Weights of a small GPT-style language model, trained from scratch on English Wikipedia: MLP 512 GELU.
Each number is 500 + 40 x the weight over the matrix's rms, rounded and kept within 0 to 999. Layers, rows and columns count from 0. Numbers have three digits each.

# up: layer 13 MLP up, 512x128, rms 0.111, rows 386-438, columns 0-127
# down: layer 13 MLP down (transposed), 512x128, rms 0.111, rows 386-437, columns 0-127
up386:434537500512468515484483525520515561509477422453505475499526482428522537462490499511490471503526453529444482535515519525572462472519399540514478505464485540534485523455467475567530532483461543477539566577451518547485475614491520465485476492540538536506478426545454488526399486542529521498516504557552502464554461473604552462471491464518499453509441512433488594462466502443519521434470
down386:467468514509576484611429447471579437518492544467468458628537455547545538531406436456388485521469471462527478513516467489469509525492514542501584488532481520573553389462516480473524463527539468473444534491474508544464571432509547429567490475473511533524455472526510530473465477502538495517467476574493495579545512469512481503540514509474467532506397531462499473506527509554506515520483
up387:505433526490523506441481536549509485536468552474491501494553502517492504409474561539528502528516505468462564486480483484545540537507542446439499555473510507498537476528503478489490464516461558522479491478524474563461544500553482485547496528496486491526515460483449468510491478528485469511532513463475494472397551459506449492496462462559443519452543540509442479517497451555537496492530
down387:490514481537505536555521490506509487485515475530467493474525489499451468533475492435448554472468556487544459563543461501445447428464455503483487450505473490538434509467453490536511536504522456557517500516536537467553571541439463527516483545533491520481500532538505516557491556502526495457524470460432515526538440517489495525497487580492528457525507493489528527536490556443531470487481
up388:493448482482506552548502496532608575481425460521498512516516538555517540507488481487454488481466495487476564512516492496542549465551465463482474485480517450505495477500482529528437538446479416553494479480485527510484496509410500438553439510440527441474494525507544472547500491544419518464520595578488490525532523465499464500476475488518469428518490485586510509483563464509565544564507
down388:497586512535451479452500556488449478535510472452502489376514494504467500500539493533560522511511518459497433533539489511488469481508509479516534508503494583511527463537490489484519476507580539457496495512487484507553501511544473532426574516535489542511472440486440485471519488439519470567483431392549488478496472517499570487490529511447478541504533533499496517528508523510482474487489
up389:461512506543499506377471497483514536521513544516514515526480509436526480446426491586514541537471576498486458482480454522626475455497451425464548558479543519498514480503427500505453536464510537500552492556484523466466476480551498469557509503503557490541473469479483408536444528549540425487458511445516538504466506511532547490451476535492543504551484535485484554509508481432460451471511
down389:483500538506486437508592501451454527501492520520448511470495490508477540536553480518470486478517500492579496469493502495470477557507470468502562507526485414558464496490540574423580524537481454523537504439475481497582483503474457537541446443558519519471381459531526527513542528483489524464446476544446500517507486524484407483459572521514493546463508517598507482500522571482493500483462
up390:475516576497517500535456473504524486537494480468477523547413562539458468479528463468515451467518443506487458537532550501549443382464519465563494458483483522545524486512431426557473539462442510532489484509505419545453515478536502536474509529502515514484536541501542521559470490498558426440521517557568545492506516526632441462473492511561518488587509459492397535503567504520442500517503
down390:430510574447481435427499521502429486555593485530459510585525497486567515567501543534505462535497495504479490536482481489493530549484456507477424520527536535478498511538479482506562465506511513423474561482461466552487466500553454543490480483478536515547455578439576473485419479511481478506509476483498532548445489459510527452444423460591472502501539530530525543485536493409533516478512
up391:471512470571456547483528508502472440554466491510486524512543440453503466489551511564553500514545436426516445495483467504533440464506537527462457599477446440547552465483495572494527450495436545495475604526442478519513525571515444517532489477492517510460491454499617461425519511482460495498496543539526554533559528444467467520445537459528476482464468484490520487551506453516526525535543
down391:484481491570467514498509506489472565439524492465446497772439542499548550460470489508560478506534512547505509521514517530457458528487537463504476507521464519509516517533491463491585473498423517496476521444527420497455551524474538526510491520430449505493502489475494525548541496481479437480465439514547551533470509490510524480462490507539535513560501483481490506471503462428503508501515
up392:533545440580474532537561545490460515523538532456581521543508523499567456476538539524423507495551552448530532442500526476503492530493403524471510498531455435494518452451500527562451485506463464506458447514479524493494448490540478497472546529506550525480362547453505500460449552515467470455500561524525495472514533484484516517531495528526507503492483548404488529453494450484522455439445
down392:513457520490493489445428474519545447465472450497573496468476490517518513500475458489543468486487507457456496551472558564456547505592505524526529476472489518488517446543405511512523473531500520505506516494478461510508478442504496529550478457485488580524552475555479457527467473463497518529489480531473455565555509461479451439470589511445520506499586494543539528514487576532508473508510
up393:535404530545507452451550507432578538484495461485506545532485539459527427485528519428539494533546512475534516402546538520507463496484525494471495484473512480465537506508423549501504455538499447490440488529470486512455384494553457479484536532557459516522488494475594491539517432537478525499463469558511508484541540411446496469427440571561504428477458481549462519543535489502501484507481
down393:459533498549449498486509433535573531527539552458471526505529472506564498533477485535423488449471503485561470547473503470520507525393496465529527427513553534545513489434458470414462481474528516552428464563521501428422541548537506461507470529474531502505554543472416502520500519416546563495514475472449481567475525457472532534484495487488532507543495544533491426503471503589513576505510
up394:426406494520500485397470483533548445600422512497565481562504472489521513491524465513550512565497471487555539494503454530567468524538507471529443565467463412531595468535458528498494485466462454467477533514502458469500512537495439495446604499400567502487506482551534520447463590514517532474487536546456441493504518506514461500447523432629509407461431503520534485447534524500485569508522
down394:495492471481484502500548500524541482437487547517471425598449533509472522558482512470516414525536449553464450539513492507519481574536552530437410518512524465554582491531492533481552491419517461476533484456524494492585459494576566469417488467273406430539533524425525510464568519525496549485531502595545535519515484496439452512514496483511505488524600453572473466502500576530413530477455
up395:514419496516414509477501548486504408446510485511493494543434478587540492484495537555502511487550523501495508461496494493517542503541514515536456531487397510474588471548428483481607571494503460536474552485490487530473541571494509485457491465436476391525484489485460555523513580540514466549538478482546505489529537429510542495497494497495451447447487510497477488514539487463465512490467
down395:526522494464538526486421503541564479543497486468625490481565536483511516451529501527514518609491486470473505497479438529425440517559502518479534469515503461435532418466619462422434504535577451475467516524483512474539418506515504466485469520501491549540522504495467501487574436550522516514457538458448497479520470527506457432522512413541473515519523500515508484520495542557517462498477
up396:496482524472526488488453505459502453496477456534457479510502466498521545524424512519494461524500485498484437493476513592484441494505542424579562478488464499439537522540481532477455505500526544522457451464566486438575586528465554526478513500517548524494483507533443416494535467535536491529540439506490589563523451506525459487536514510495459466506540470493428585524555464472501504513491
down396:498458513494476508452523508474518555532582533485566477502523511537529486439512463501505481485526491530507544528533471422527569464487525522434481490498523534476472490494503474512530503495513495475525480519470525584388391474519471477530461505522474466512535465492565520538484468517509499501465562505543408381496503489474529448485500533540517490505441540528540445484462440503512481531533
up397:514433535500457504500543536465394506531492452558506487509484550536538514501504444457530587451527532460433442495550543525469535517459531511516491534443506469493564525478485476507502486519468497527574510522508437541505516494535522479549518467557513551506467524448571408474493489485443507459442446458533515517529383535491464497505497517538477513491529500462473559506546500497494464485434
down397:465577439557495518514504489527582502473506507493508499464447481489500554435559477558476449519561444528529510584480470510532429505585440532469491478506510515498498440506493516511469514491500427478486467501480545529478451563476499509460547510510482487464464479522393546549486501461544467507534467552463495472476579537508537476499497462513472434499519498542541390550482527503472495480532
up398:492401529576550396496530419525514484600503533524517514538492481450482496464511497502508496480458483511501551571544499475562519470494500436478497535518466454548536504443498420531516536554429460478532565538504514513394410477532399518563512516575492431511511530495552497520475514508530441523484544533529568437531529409509512514446498517518508463479420473470505534521543494485482457476432
down398:435631483481522544478511552463528544536470506474523514482470507550514484460498450459432474501474540435495519545489505480491532519417503495410488485526555481479500521567435437540478486480367505564462486505512489576494502533532446479570503594500498504467564471551458583550473552576537586521466531531475531518523479362522544541470504411502466476520438536515514421510537448486510541596390
up399:528551548533518480502497448546479491564496494387528462526477466463528467517480473538502534427486497453510479443459476465531518444545474501433512642516488518499488514558466478504514476517484552517511541451527451405455504544562492487557452499501602505466495491479478511481420524522489490501518523533556525475519558457506465463503465503491449442528457584446426522456469429454512547502554
down399:465484539482445529565516466479481529471453538575494458511471534529521590486437520473514452509426422524600566510493547458520502443450558530482503543565431474466552527499509502556487522511454471542472508435460468503491501496414522497502527409485495524501497456489489549573537508529571422539476481435520450493500510555446473507508476532488504454451477486514487552456593460523579506505561
up400:487499518474560505528470529480520442558496450486536440516435453561507479485496559519516517385592478421460517441453460546468458473473526548487498455467548539496518559569505536556504523451476485437487499531532516544462507502483485528514507438468529499551443527532615508479512442531441482501515496558521492496550533533516488470527487416516479500505514521478422569527524431500483473544441
down400:413518447560399481545493488549512554466473548551453517503530514470503509551514440531480472583444460522595487512581507430504530517507507431560465499562421528591526475446369474466524451551439527554542575419453501514519510515488480475514477517535477489481582461493477478496507598504569511520474485450428522497481457437527484486469545567457527567491471544458515432491476515491484531421554
up401:520470547491462475533545518510499481544548498513489412547427545489537481523496493499503484436488478493461532480457536510508501547523533498463480507441506479451477488494532525533541539477470515472465576514483459485484530509474492490569585465425515451483439483505623486484508539493475455486486502451484509503485443499574469498510510508565480392481520464480493524493494526466555511571486
down401:488507520488523462515482556506526553473524470518476529512512483443445495459492475503428521538577402537564507506543604469512529516421600528494477526548465466496512482466468522541479477516472497506466487546410457512540468470462496523488527545525460475482475499492447505500484488483521549518478479536491476495425486524501560512495498454482577584520342513495529483529488501532523517498492
up402:455478495498484453418529470489512522588518541480541559560551518495478477498444500554491530556506417486494553553506558542545529489508473402485505509453543544514434479494578509445488534513494468533476521489539509426499438558580469497593525506520484554492565487521536508500418498499465472497423484542519487493527485464460405465493488533459501448501483546516519516442527471516564451554436
down402:426443501440448514447446595451524549405477464549513496485561483465488481477508539526501494526490510503544463509485528580544493481523457501534544511523499460406564500417504433510476479534540429508488439550532533431509511512528525475477515469529499523540541576437516485503499466588526519539480477476456491536466456532509465497544521541498544501522521522570489535495522557461492455461468
up403:520476535520517556421520483463481409502512537514492467501503406555398501480609540521496527485548482488454528579482419496496515527519487520465496471486475455499526504590514492504512494529504509572493484444523518494547488560443511467439517536496502459444511518511523486520507484463469513545536514536538526493570483424568493494557575437572516394466509500475417509562559506478572481517447
down403:536495492511443499571569543538502516533520532490540520491509532501547543425413459516507475497484493519462493524498507533498449448510489541480467448439543491537441491441447432437623533425450484504496527523517490496496541516567499483488481473457510524541534504477495517538559500472531410419537462505452490507450498563500500525488439527423507505536628463481543471519537434458516574521488
up404:484534469495517605467517519485522493488512481500528443524511448473516505474503467453453525507574505531524433427493446539598476466576453456486543495459493467417506520486518513494485562519545574488528458566502484458529414535447496511570456459590540504468445563466550537459444520499491504485429533505487509362548490462502446549505505426465462495419543472527512499526534479407471514521518
down404:508429498483517436486468566460488527490489587487519544418516496529501480555483530506522474511434568404458572519482512470483523500436473543510479528495505557507479454512452506479484430486437542507475493456494524513523536549493529454528546498496511498519483504535434412513540511549462526517534453484475496565472493543509508485484442541444509496544618474484494518486515515529546488530453
up405:537531493531468516447502483568433432460440423507523553517546477489596502527456592511468519525507480532500473492543481518466486532558491443528425579460490536431516420501397480545542477557513477521486492498522476489481458500480465474481570491510535540519490559499516474466459553526491496509555494503604492498504475459443538550513495487488473528504493533453482470455573458426486537518537
down405:480562555506527452464555488477496597565515553453525590602478443535442456519496414497509419522508455516477555501486524455510507496454462498491468513460479464507502505481480489492546484564488511536550565513451482437502416511491535536525468502444418470462475535474554549529526518497496503478419540574425529512501496515516464547485514524481553498438409492496460490525491535577472426542531
up406:457512500462457543476503440551604510503519503477601463537504499470509489440617535472488545499540443493493512522574501480565431435550484478457510488500523505454509558553474503478437496464434508502481502532500512482482481496500431571572532485482441446477514462469546508510489500497502512524525559471452471436495556476476510510513503545497383473536460510459563550477472449534439451497499
down406:516529518493471515533469515503422519460529515517431542557530533500490495530417475508493532479503550458504469473546521551510541485448477508534520517532478395512542531523433503452511519556538444541527481561473499594487498485518545502459555461512529485478494477566449481519503459478545443523501501505507440462500502525505485446497488480517432447449560479573511466564494577478492507478450
up407:474506582485512511460433479531484482519561549482555545477509558526542508516555537532478455522448468482500547499509495535500425499470515547502485509565499506571480467462472532541443559533491438521478520495490495536449489499515436485516536433488506515552430510553613463484432554493457500492451517509516473472466463499477454474515526549490545481531464518523483555497516494504423481396525
down407:525533511517479453542558527490488500457494475548475476578429525505527562490506483478468445439509528539477452451485506492464588523464472516487560445507528465442506500533474523506525453492577510519471500572478441461514576496499533483508529500506513501477529486493500560450536420560480517511544538481445489561504516509538507492485480522446437505479583454454527469441486509525491467544499
up408:575569524598474437478514515559517534482580485368506491559521522530492414468470477535456475551568540513502430507491358552489497511480524490527523503510483488513518453508428506567506496445454462549479479583483423517492460468542525501426506520470517606510545487517531501398451539530516529492534471570507525524441478452528483446438495461518522482575498556536426531509466478439468471515555
down408:470490468502488494427539448608589470494483458532502581445574558549509518510459489558501483536481513432451561576472554485522529509530473504447546478520470493491441550529452469564498504557523465456527566416506482505517511467410439485621488507543425504494510512543478572486556533498472533576511488422529437425483489462481428524450465488463489454480540549444547496521523481508532443571435
up409:507511505520491551436509520506549479513463476478559532479521420473512460469531538457503513518514524498451507604473418530534452502537515452494521549469467468512498502501524505557544585496512508586479496492488478546524488528441503483478463449539529483539525520530503521471535551623508490521462469471476443472554441489541565448499511478569511474547511424509521482440550430436472492511526
down409:535508585514522409569504487513443492497489494556459533679487601531535552525450452517505480492482444511483494436540526503522529515477488470561457505502531541490519537480488502491504445488502509472515540491430502485517512463499503504494508518424478547485510515470521536500486521517446473472466495452549532519428490508428477517457563476443511479501507524584429518565456532543485476465479
up410:481531506545471567493488497528509510463458484507453503501532517512519484522494498526514468426529520436487546475544496524485463486539483504549482502503552497473492485482465506454493469482477520471499456513483448479490516457554534511534519495457506478469454462433501498441505513572570484466460566499542539428511518545545522560536500526504478481567464588475448477471487544508398503505532
down410:505470490553518487542500457545477509523509502470519517433492480534536484475489498460535489522537475477519491521474500531511487533422462458502513498522440486518530505522488493593490548544516472519513529490525518527501472562482476504457520483438498530531541524490501465545482526467458449505535497504524461527516467450452498511457467471520543475506490461516543519519517419508573480453559
up411:540542505595466482402526434538512481496493523488542585550439505459508468523534499500507540463471470537526455497445504521472508464523436480529450512443507489433528495521515488504499510525493484501484498464486524579453515445525512597444542572496493546542439483456504494475557467531519520473520459441609517471531572491424452494488494533567547477588427473483422564510557499504422533533498
down411:456521466497541506440489519423504399534512514514485494439542483499499529480485450496534501459513445505512500462525543514469542474403435477529498546475498473495503496485439572527517503516550498517526508526509556501476472488525535533381541508450589504459511489551503478499478545484458443434511504417533537515450498537496497502521582483463494560507490524550514490503570465524511538444610
up412:485545621522467466481494511547519531509522389516499534542525528456476464477545492520489523551535501416499422522440561493488543478544403497533448579524494481499449544503516514500469506520464489459479515508568500483433508443591521482538522527490483522477473470560539450432479441510522477465522543463617457516481447478569493463411537446490489477548479528404472507510505501444542502517504
down412:501558456493488534534485461530489483486451507498525482522496518468521413490455514511535452468413476522486512489568501491508517560420552509462417487461483524486540471552555435477435607467492473464545538517544501504544523539530480512450435486424511459516487534471461544564478543522502432500590594495505536505494536477459521519520504446496497469583476423567478504533525386503435505542544
up413:502509541560442504483501428526482498577468471480526542560533543534484418450478492539439408505487487469459485468508491518507421465512567463504477536414486431436574516515499520566517531454508495484443562541518492508548503542552541488498560430535557524532492483446530542437506517487510530501521503462515512494507507478506500460504495498514540447508456536457469496451519474487507509457414
down413:432475526507457488543520486521526476482565523497492537616498530499511449433507520497356497495462500451485478469546545512501478507492743507481481506513482527509482529451492539482497465486416480460488530528506470546470555518469506514487559477584548517493485502467462504488482446472513580491600526549558480513457496477534478484477432515501549523509368558433481575494479480435524494509462
up414:458540502509486558479540581515423495512564469551522535601484527513524538501558515504425480476491421489509428458519492513511513537518492508534482498544419483525550495447489565500454567426527498479488492602489502476502454512499442471517522416519491456477450543535556461466488473537424461486484554524488497465531483516502437455481530516483483501536472513441567442505517485534482495398491
down414:510533490553530435458485425474574499507465443460435512517477493525486480439498458486549522464513603525509509573494489452478439433455493508460563441550450560528438478494477522528556536574491523544547480508504498510500527478457432530487458552501515523491543475447461490532548556463502447546535445453471471556469495542559498411518440553488526524492517549500508502519505543481506446565491
up415:430501510551508474443465470582575513454572444413506505547518451430496419557447530495558521559449498514447482474511491479594549476508494450500434569444558442464456494523510477534486507500495488508550520552486504525469488547528451517513578461611505486547485480494549459518481527489537457522407522501512579457536547449515463522433492516529397458474429458495477478551563544496504473528442
down415:485512546524507482502481458560529528451590494448496377487507532521500465554500429472513601425422495532427505427453445519475522473527529430524464539488551508553592526537520509425391496536476588508476453498471478511496521426513465511562504458494505541529589541490483562511567500594499582550541552460505400506524522423415470532498463511535434501405554439491519532550507536456512495505518
up416:475563559511454486466455520570497496463485531569448521552436555548542438480574478540420417513496547419553506543530500504563523471540491523478478513454553533489551561514538440505532464494429546454471512480455474550442543539529484574537568429445528529491413458495597538494490552472573445510495527491574499443494552487546477470505480491558543454511385476497396502473468446510450439529491
down416:448458506560492500492577548546428517493458556498593414528542547449446452527491463485548409366530441504502502525547493491544394441507472478430560540542483490575646485517574429486479438430515528525577509543437484552516485436554464527507535489596452496584583439477491549486530514458522464442560478601569487433496518499472443497526350558513529522502498462522390498515393556528544458496496
up417:456518534518481468458538518463415452493479500550515488491516516496603489472509550491494509452494450445511500481512558509458503474455552487502482506454488540518486556540545541508542528504424510475476546534554485485493426516523481511612554512487542530502443504508495474458485524436525505474444437469506487514568452499484480493475415589516467458598512467442556471527554508523451488497523
down417:439476517485482527502471507522483519522491502458451462653477497522460565484490445477495516536520514515530543520499490517525501486534491546501495514531556506494503413546451484516516475560517492471512490533502546536511516489423491510478464497505448498520467502491438430466518505475461432492502525554504494406481599518509519504473526467508556529491523468514503505551434530479519557501444
up418:460508545495513548410495418507513443509512479401550475521518507511488485431527565508534559519512568532498480526470462506508546526483479460473516451400409525424422495561535569516554519537502550477478597494492468495474457580587503539466531502538573603484507487516458511473495480499469455483484466473495480534456494529486498457537467538497464404561492475460563482534507477544525435534485
down418:496462495495491481509539548511403481453448575533442489505440516493437442488505410488496501445523514508482454523526527523469436535482477529606471513545538488492574461489503467540429535493500449521506456561500504489539518475506588499468490447487471416492490514511535470457498511462474462565492494509517577469574534520518520472456566507538535495446597472530501490489522564491568536486500
up419:510485530559467494459455395553579419532406490479504512538498449445585523442483530480484535523539450425422526499489474505448473526554424405438449598412557459472436563497479510617510534493500527529513477472535537465509477592478483528512438484534481474462436505602573502509479586512472487478505489493564479507485500461521555520466468449537520498526468471498444523544521475537483495551506
down419:576509471452544436568477472462517572529507554618452443537557459488499440443436506520456429538416411476481484570544450508490518547459416463467455494478488593556448518491504539560520518574564584500567572592427516417553491431528405380550408509512536504490506464485543549493499492505458539425476491389519481557490459448562533543478561441503546546504526527521430496558487508559549452466537
up420:446481491515522439519513496533506493565578483495501503486536588562481478479483448456528502517468524396445492540504560452562547507544533534508499489516490465507530485463480501521512435480506441484513448470519517545554486558474504493508505453463474418553481522546496434497578473561428487427516498457482517513533511491517416517461463499459512461530526449529507558503543479546533607511506
down420:534536483495551527492508532433514537456490488540487492468449518464527571453543542471499508474517519539535500459478422582471452462486501468469499478460500561495508506530510484527485477477486541508496509543496447452498465467483531485416493532501519508419481483471519563485455582458513575537483467539507542447509486566509562554568532417533543488475508542473470499547505509449507434513507
up421:554475520469536454528459511474426475546476491490563546567514493502500503459466527539515549512482512475464486560443525548478470547547488446464517561473527518481569486422477511542483488476478483483481511518427547508490472522477535575480467457484458527500461512508540534484560514476503538490481431467493507498495464505551508509459501450515503442479543500433534521486535494454547495423496
down421:436467472491510567489528471489582430434455522554501482416479512503461492504489501514497472495450473506535516555530463546504567432491534546502516470539489501479477491466459474488492489514541504555538466545510466496539562444471431467538514510441467427489549420542513490535477473557483586517507518494550476473489516485515512504525480494511535522481488556511451502514469469528536505588512
up422:491479607507500447469431516543540521487476502426554466524473489501539407503475470461490529496520526460485438476528529513495503460640494482512522511523477528499539483495412423501534522419465501508518472537548407531457479517481464535572514506465540448480493516532559445445472533551453505586487528439528554472574455467507425445513534516573478455499473519489508568452487474530482505513458
down422:474477628485558516524474465430542503408482554504537495534503476535488552462557560496489486529461435508518483543439458534501439481555560381431517525487541543449491465509514517484419478512456508498472477500532425462455500543411556523547514498558455468494480458550508522451472477525503414493524549413453516471620505460552504506544588458522462529513514440555541546501497488536567491500495
up423:521521455543562505443509540501512490515561507477525518501505460550458509519548579494524500573503555441508518527495472545501444551520490523410451594491482490497543449502400488543464549473433507550483516544546404517496465593465472515492490515454482470557488475539507461570474515492522447533433504452533501490527432499570506474543509538448493525535416513465531522561464458466471545490536
down423:489478440554499475500525527484414571452528516489469497490516494514433495544450536523476521477479525554534486474529492597498481483513503517548558415536519490465478496468534486496546496454539467494457415525491527504475505410594515563448480476431500511521517544524597559474447503459503520489519534570439493462453553499513454536474499506522534544468543497510511464502499576464518458475476
up424:610415576502451531498512468488491495434511506457497455552438482475531483466474461481566526454510445523483486510473478601513528472543466508502418473386477482460496521496488507520502476424520587466526545535492503523549531572447494476516501497504570530528521530464479431501493494538552497509601551500484471484562422497541459533548470386454451499550523469455506551541505445509511569493475
down424:381568529537536454580545502492459513519470514524488538494531412491460503546576576465492523511474524519450468538481524430532503508433498581463553468507520520470519525455486550500482536508472457526477484497461514444441462418512485456528464489577456488517455523518511485521478552513446500534469512521504579523518522430546517488418488520558499617477486516450497461487533595447523432526475
up425:488508557481454477517458458534456437458487509434514504498521479495554475453518457482485463564544443467495391496546490503508456488524446538540545581510510528512520547503530460573451493492498521520477484530467410563490432537494571574522553478445498568534465574527518376498489464482560533490431456477507470489544468533517483482517479561563474432590525503430457452507486464448458506493481
down425:479427491439534533444420492523454483524508492488403476576492553574533482554487530489528532501532512427496515422491449514483479458558457444532491420526531523518538525502461478571513446480516478550489484508486467525488535436509506531499554578490532551603494550504467501532401414515458447517429478476523535531527487514596478451525528538508511470519347490604443614537450517502530534469505
up426:468435487523575541461519471504500485522489518477647500538473517514523478501466529441462508496451517504503530559514545536540539487519443497498484564453497561480441526470501552562537494473490539494484454468475501508487454536477535529475568443460467580539475483586551458542537509499500454479525463422549590529489495515476467421439527504490379412435522484459463448479571470542383512432499
down426:497499468500575610477502526499502470491425503504549467425468514452483503555472559435474527530503537500565466489516541499564497458488506490503498525453504499431462543507493514509447582450492542532495475521447559478505531538508502499476575501422506458473516486570519527571569459492510525486524493416442517501489413531492488528524578506504475525461614540518468454464515521516522506420454
up427:521525446512494511482569505505513453487547534485469496537531579496514457399464486483466520453519454534459479449534515503426523541472524501460587463475453557534460512522558474479536511483435537484389413448518474463521486493535479482556499500537529487459483554491455480464495520411524504616520492481506589502523472473495509516486510560470509527553499591405452518474542494487464508544464
down427:502415509506506506480439515431476494493475494465529521553434465545478515587465486497490417551516516442499492550496477543530465456570450470514426513506490501455533499539451520546475524510535489473516576550472532534499537497505516511465529468488552503519485504579500515490463490503492539476463452563481405488458503561529470468502522465522523497448580465529527515540444518524500542502518
up428:500563541488461488489531513492461507487536528458516528548552502513488534472524478535404524496546446433446510478482499495569526458478483480423461560497395417493490524483449512522544504520445455582509516431512492503489399491535493589504443472479487442538456469524488542607440589527520498499489467469554537521478505470564449530441538508556457432551470510438397521486468500485433563486559
down428:428491529522486478467542552466537449443476500517500537422520469467541554562526439545473550415452446479524562566560572495494593455574480555475514455561503515432436499529511481478432546585551504428541478538453528500495478463518507534526507464490498471440513469579458495372527570499533511547512526513507415421509512466436563497434418514448459540509513501484507501482507562500489556504544
up429:469500467480475427496490445549526463446569464439541460513430480529491507568545488532536518533489534552456530532569503547547510446501532556521505462479523467464550521532430484535505512517554486473461547522497476458485513530493512513472506497465475487492470467592506489468443565589476554526476507564516454460514496411416516430484490493504472516544461539501486525470501523472538600466498
down429:598484502431488592540432447474506499550513486505464460529579523559483503428466476503486490528471478421479510482414504437409493507528508484505473551577476521529503480452459480439530517527516489528492460488545468521488406463487494519472508509470503483456533500514508471523486545468589494469493473522494543526533528552598515538523521583535546518491493531480503478545478470496489476508464
up430:484457514483537463445501527501495459444533528456503450558443460507447454472417490514511502477563434436501462475502493617523508532532509530537533536443517514469528526495529520495530523460473527429540512499570464493472491535547528521535530432482427481468414490493530457499503471492450495516535484507570413455461483524461488449459514512477496471516522526488488547475475511496545528510520
down430:517504432524442548441524443523532566538498461441434570476533525489559512465496480534472509501500517569502456449506490421453502497525447501507537475566536524471471499441506499514549479544464443562487533461491473532517494466459479533480512502484494542483584507521432526466491566493614470509466501474482539523521498505561562524498474504457485545585485482511479477503445425477493524467485
up431:461544511482503522538490562545523550519493517547525556558495500494438446516512552505519460505464459478477540512447537543459484509470461500500410486519480535564483488491539509574476474544396514418471520509423463477495505510503432508479520471541494571489491531491551539452411510497545449508458498559502534484425398524476459480531470581510556535529463517507524518449500523531511502472561
down431:506457515471548481510478479516521399571452484469556508585469472524510530494511515457456548530506593528482509482495462482491567495541532469498559540463473479431472473535525492424498523505535516541474471517514449485489535532470533474459509538517508478543524425503452508497534450515466471528500530529508553536561511476509518466526482467465476510500569491470481451495508466477503555518460
up432:543505515464488535422417435553515524504481465457597511545555476548461483455532585511530516503507459547477513511501464544474487506461498468480459562478483482455544457496551487563488499450432574490421509534544463530477431519571488600514507518481553540503445473519503393503469554547547420572454486520577509499597520425476489514488470516501526475524451542487526461480485425445532463495371
down432:455478591492568388513502486499488486427539520466461565692561515550440555462537511459477482507480484623494435468495492512408525379514483460510425541501489424402535560453533505506535440481392600501526576563486550495500481478457481541566455535486509532523412465548506434543451563440499496493473502528523514392517556398559459477494624579514483545502427464433574444502498540428527522543551
up433:524416520515488514492482547468493453460464457470489463518473483583527487515507477436480483429588507544481467558478508582523505486552495514558495440522521484485502563501449488525554410446491495474478399456527373488508476532454560512532507557453430519499490466508487473574476505572506478559587505499451526527534555483514472460465583454504520480551549497452476519559517512539469473512433
down433:517579458454501485524477437519521536510537480526555544503507506472510518481452547519584452508480443462463525500494484400494445489439495463510509573491481491485526484513561488453498573554531514527507543520493533470462545504498465450496561435525572477501451547500533525496544441493506542469478461537510438452493423505517539534533531488501498524471495486498498509444514411456532501454546
up434:451480567438488478475451521535464407488548503430438469529512508492551455516526528493518469546438622430510473495530538524558488466480466426505475534440491557528575460489465469493585479488490520495457545488490415533490481529477505507501556546478481586595442492456503495455526440452551479496470499525558458521463534528491494512530454495509530530487475490454509491533534443475451532542508
down434:522466531544455506543544495491447555521461484569475536517408542548528399413541516514479497488570425545454503526450499493498512491533548524464499587523467436573486512507451532562528462560418503441464525490430446475553519503523506503509455533467495443460529575519528552528453499485449485499590494522510523496493551490505513499518491505486504500470441478540540472508411560461427486453450
up435:516510522606435492515551449501552492485511491421435476508483536475516440473560471543497485513534553525488523494533531542616535432555453521488505602500519485458513412438517389505509469460500529507559448509461522511506493480506501559550458494509481461533451481484535531506391526500533477487495499494521516484500502457510453485504504479552530507498405456503515550455480471493481496437509
down435:529539505423528473540465486506490517484553545446525442556503589501534521492552525447500493482434537561450451457524478504478532542445529513448524457500502536507501489522524495473573472474506414425509460550524549511496571548479470512534488487475412484530483475484486514516602540498512563510467593489505439496496503435417516468461528524495488458529468518549524477435498514574451497561419
up436:438482533493523523511553422521496439562492478513496494517435482558577420469468520465449470480507477483517533435508485488551497518566539514503506483421457441482576547496501515537506569423493481479499538549557484490515499480495462543508481425493471453466502537462584515432496478575503516514505506551509564455520464544562483467490467554526513499570469440508540577468457469568463528512526
down436:516501445551512478532469522442447523456527512506518539420547478502525520482540496503502517441508567488486500447500450465467456499446564496465436520518492541612481484510410535423515502491448531580482374514543476499503482480538525537571420460546568508511507467543481509500501524522530544507481537513411552510559457475514478577504547464476522495444496527559531508515410460447512559468515
up437:607503475480473508518461492500446442499472489511479510547513408500470526447578444495527537532500486493476435599478479581486508537514514493486483531420463427495517518432496548478444473556413528531457505465538470629449476515542449508471555517493433525533500455499539502494540464530533527511454418538557505425553516527506515472510447477561525440498467483477517467483517541507418483501545
down437:449432480524572498471520503470544525528512510465540540528545425459489529379538457465417535446598447586528466501530567441557513498498487564515554513507571441461527518492456536445493508527484420483579451514490501463510570458474449470525469503530488513458507526424492554484496520508499523498580508414518472479508509472551503480471471466486508496493471451539471575530468581498549492478415
up438:558517555521538441497436527533520532554484486494493519500490533477475449495445473501447401501561513456545515480508487422555490415556537484437478513536495502498515448497469479554473522485513486560466471475473447484424469527519472479553516508554487467461499495558530438456451556518573465482461516525509521510583596487531542504515532549526479454519465494459517491513445495441466526482542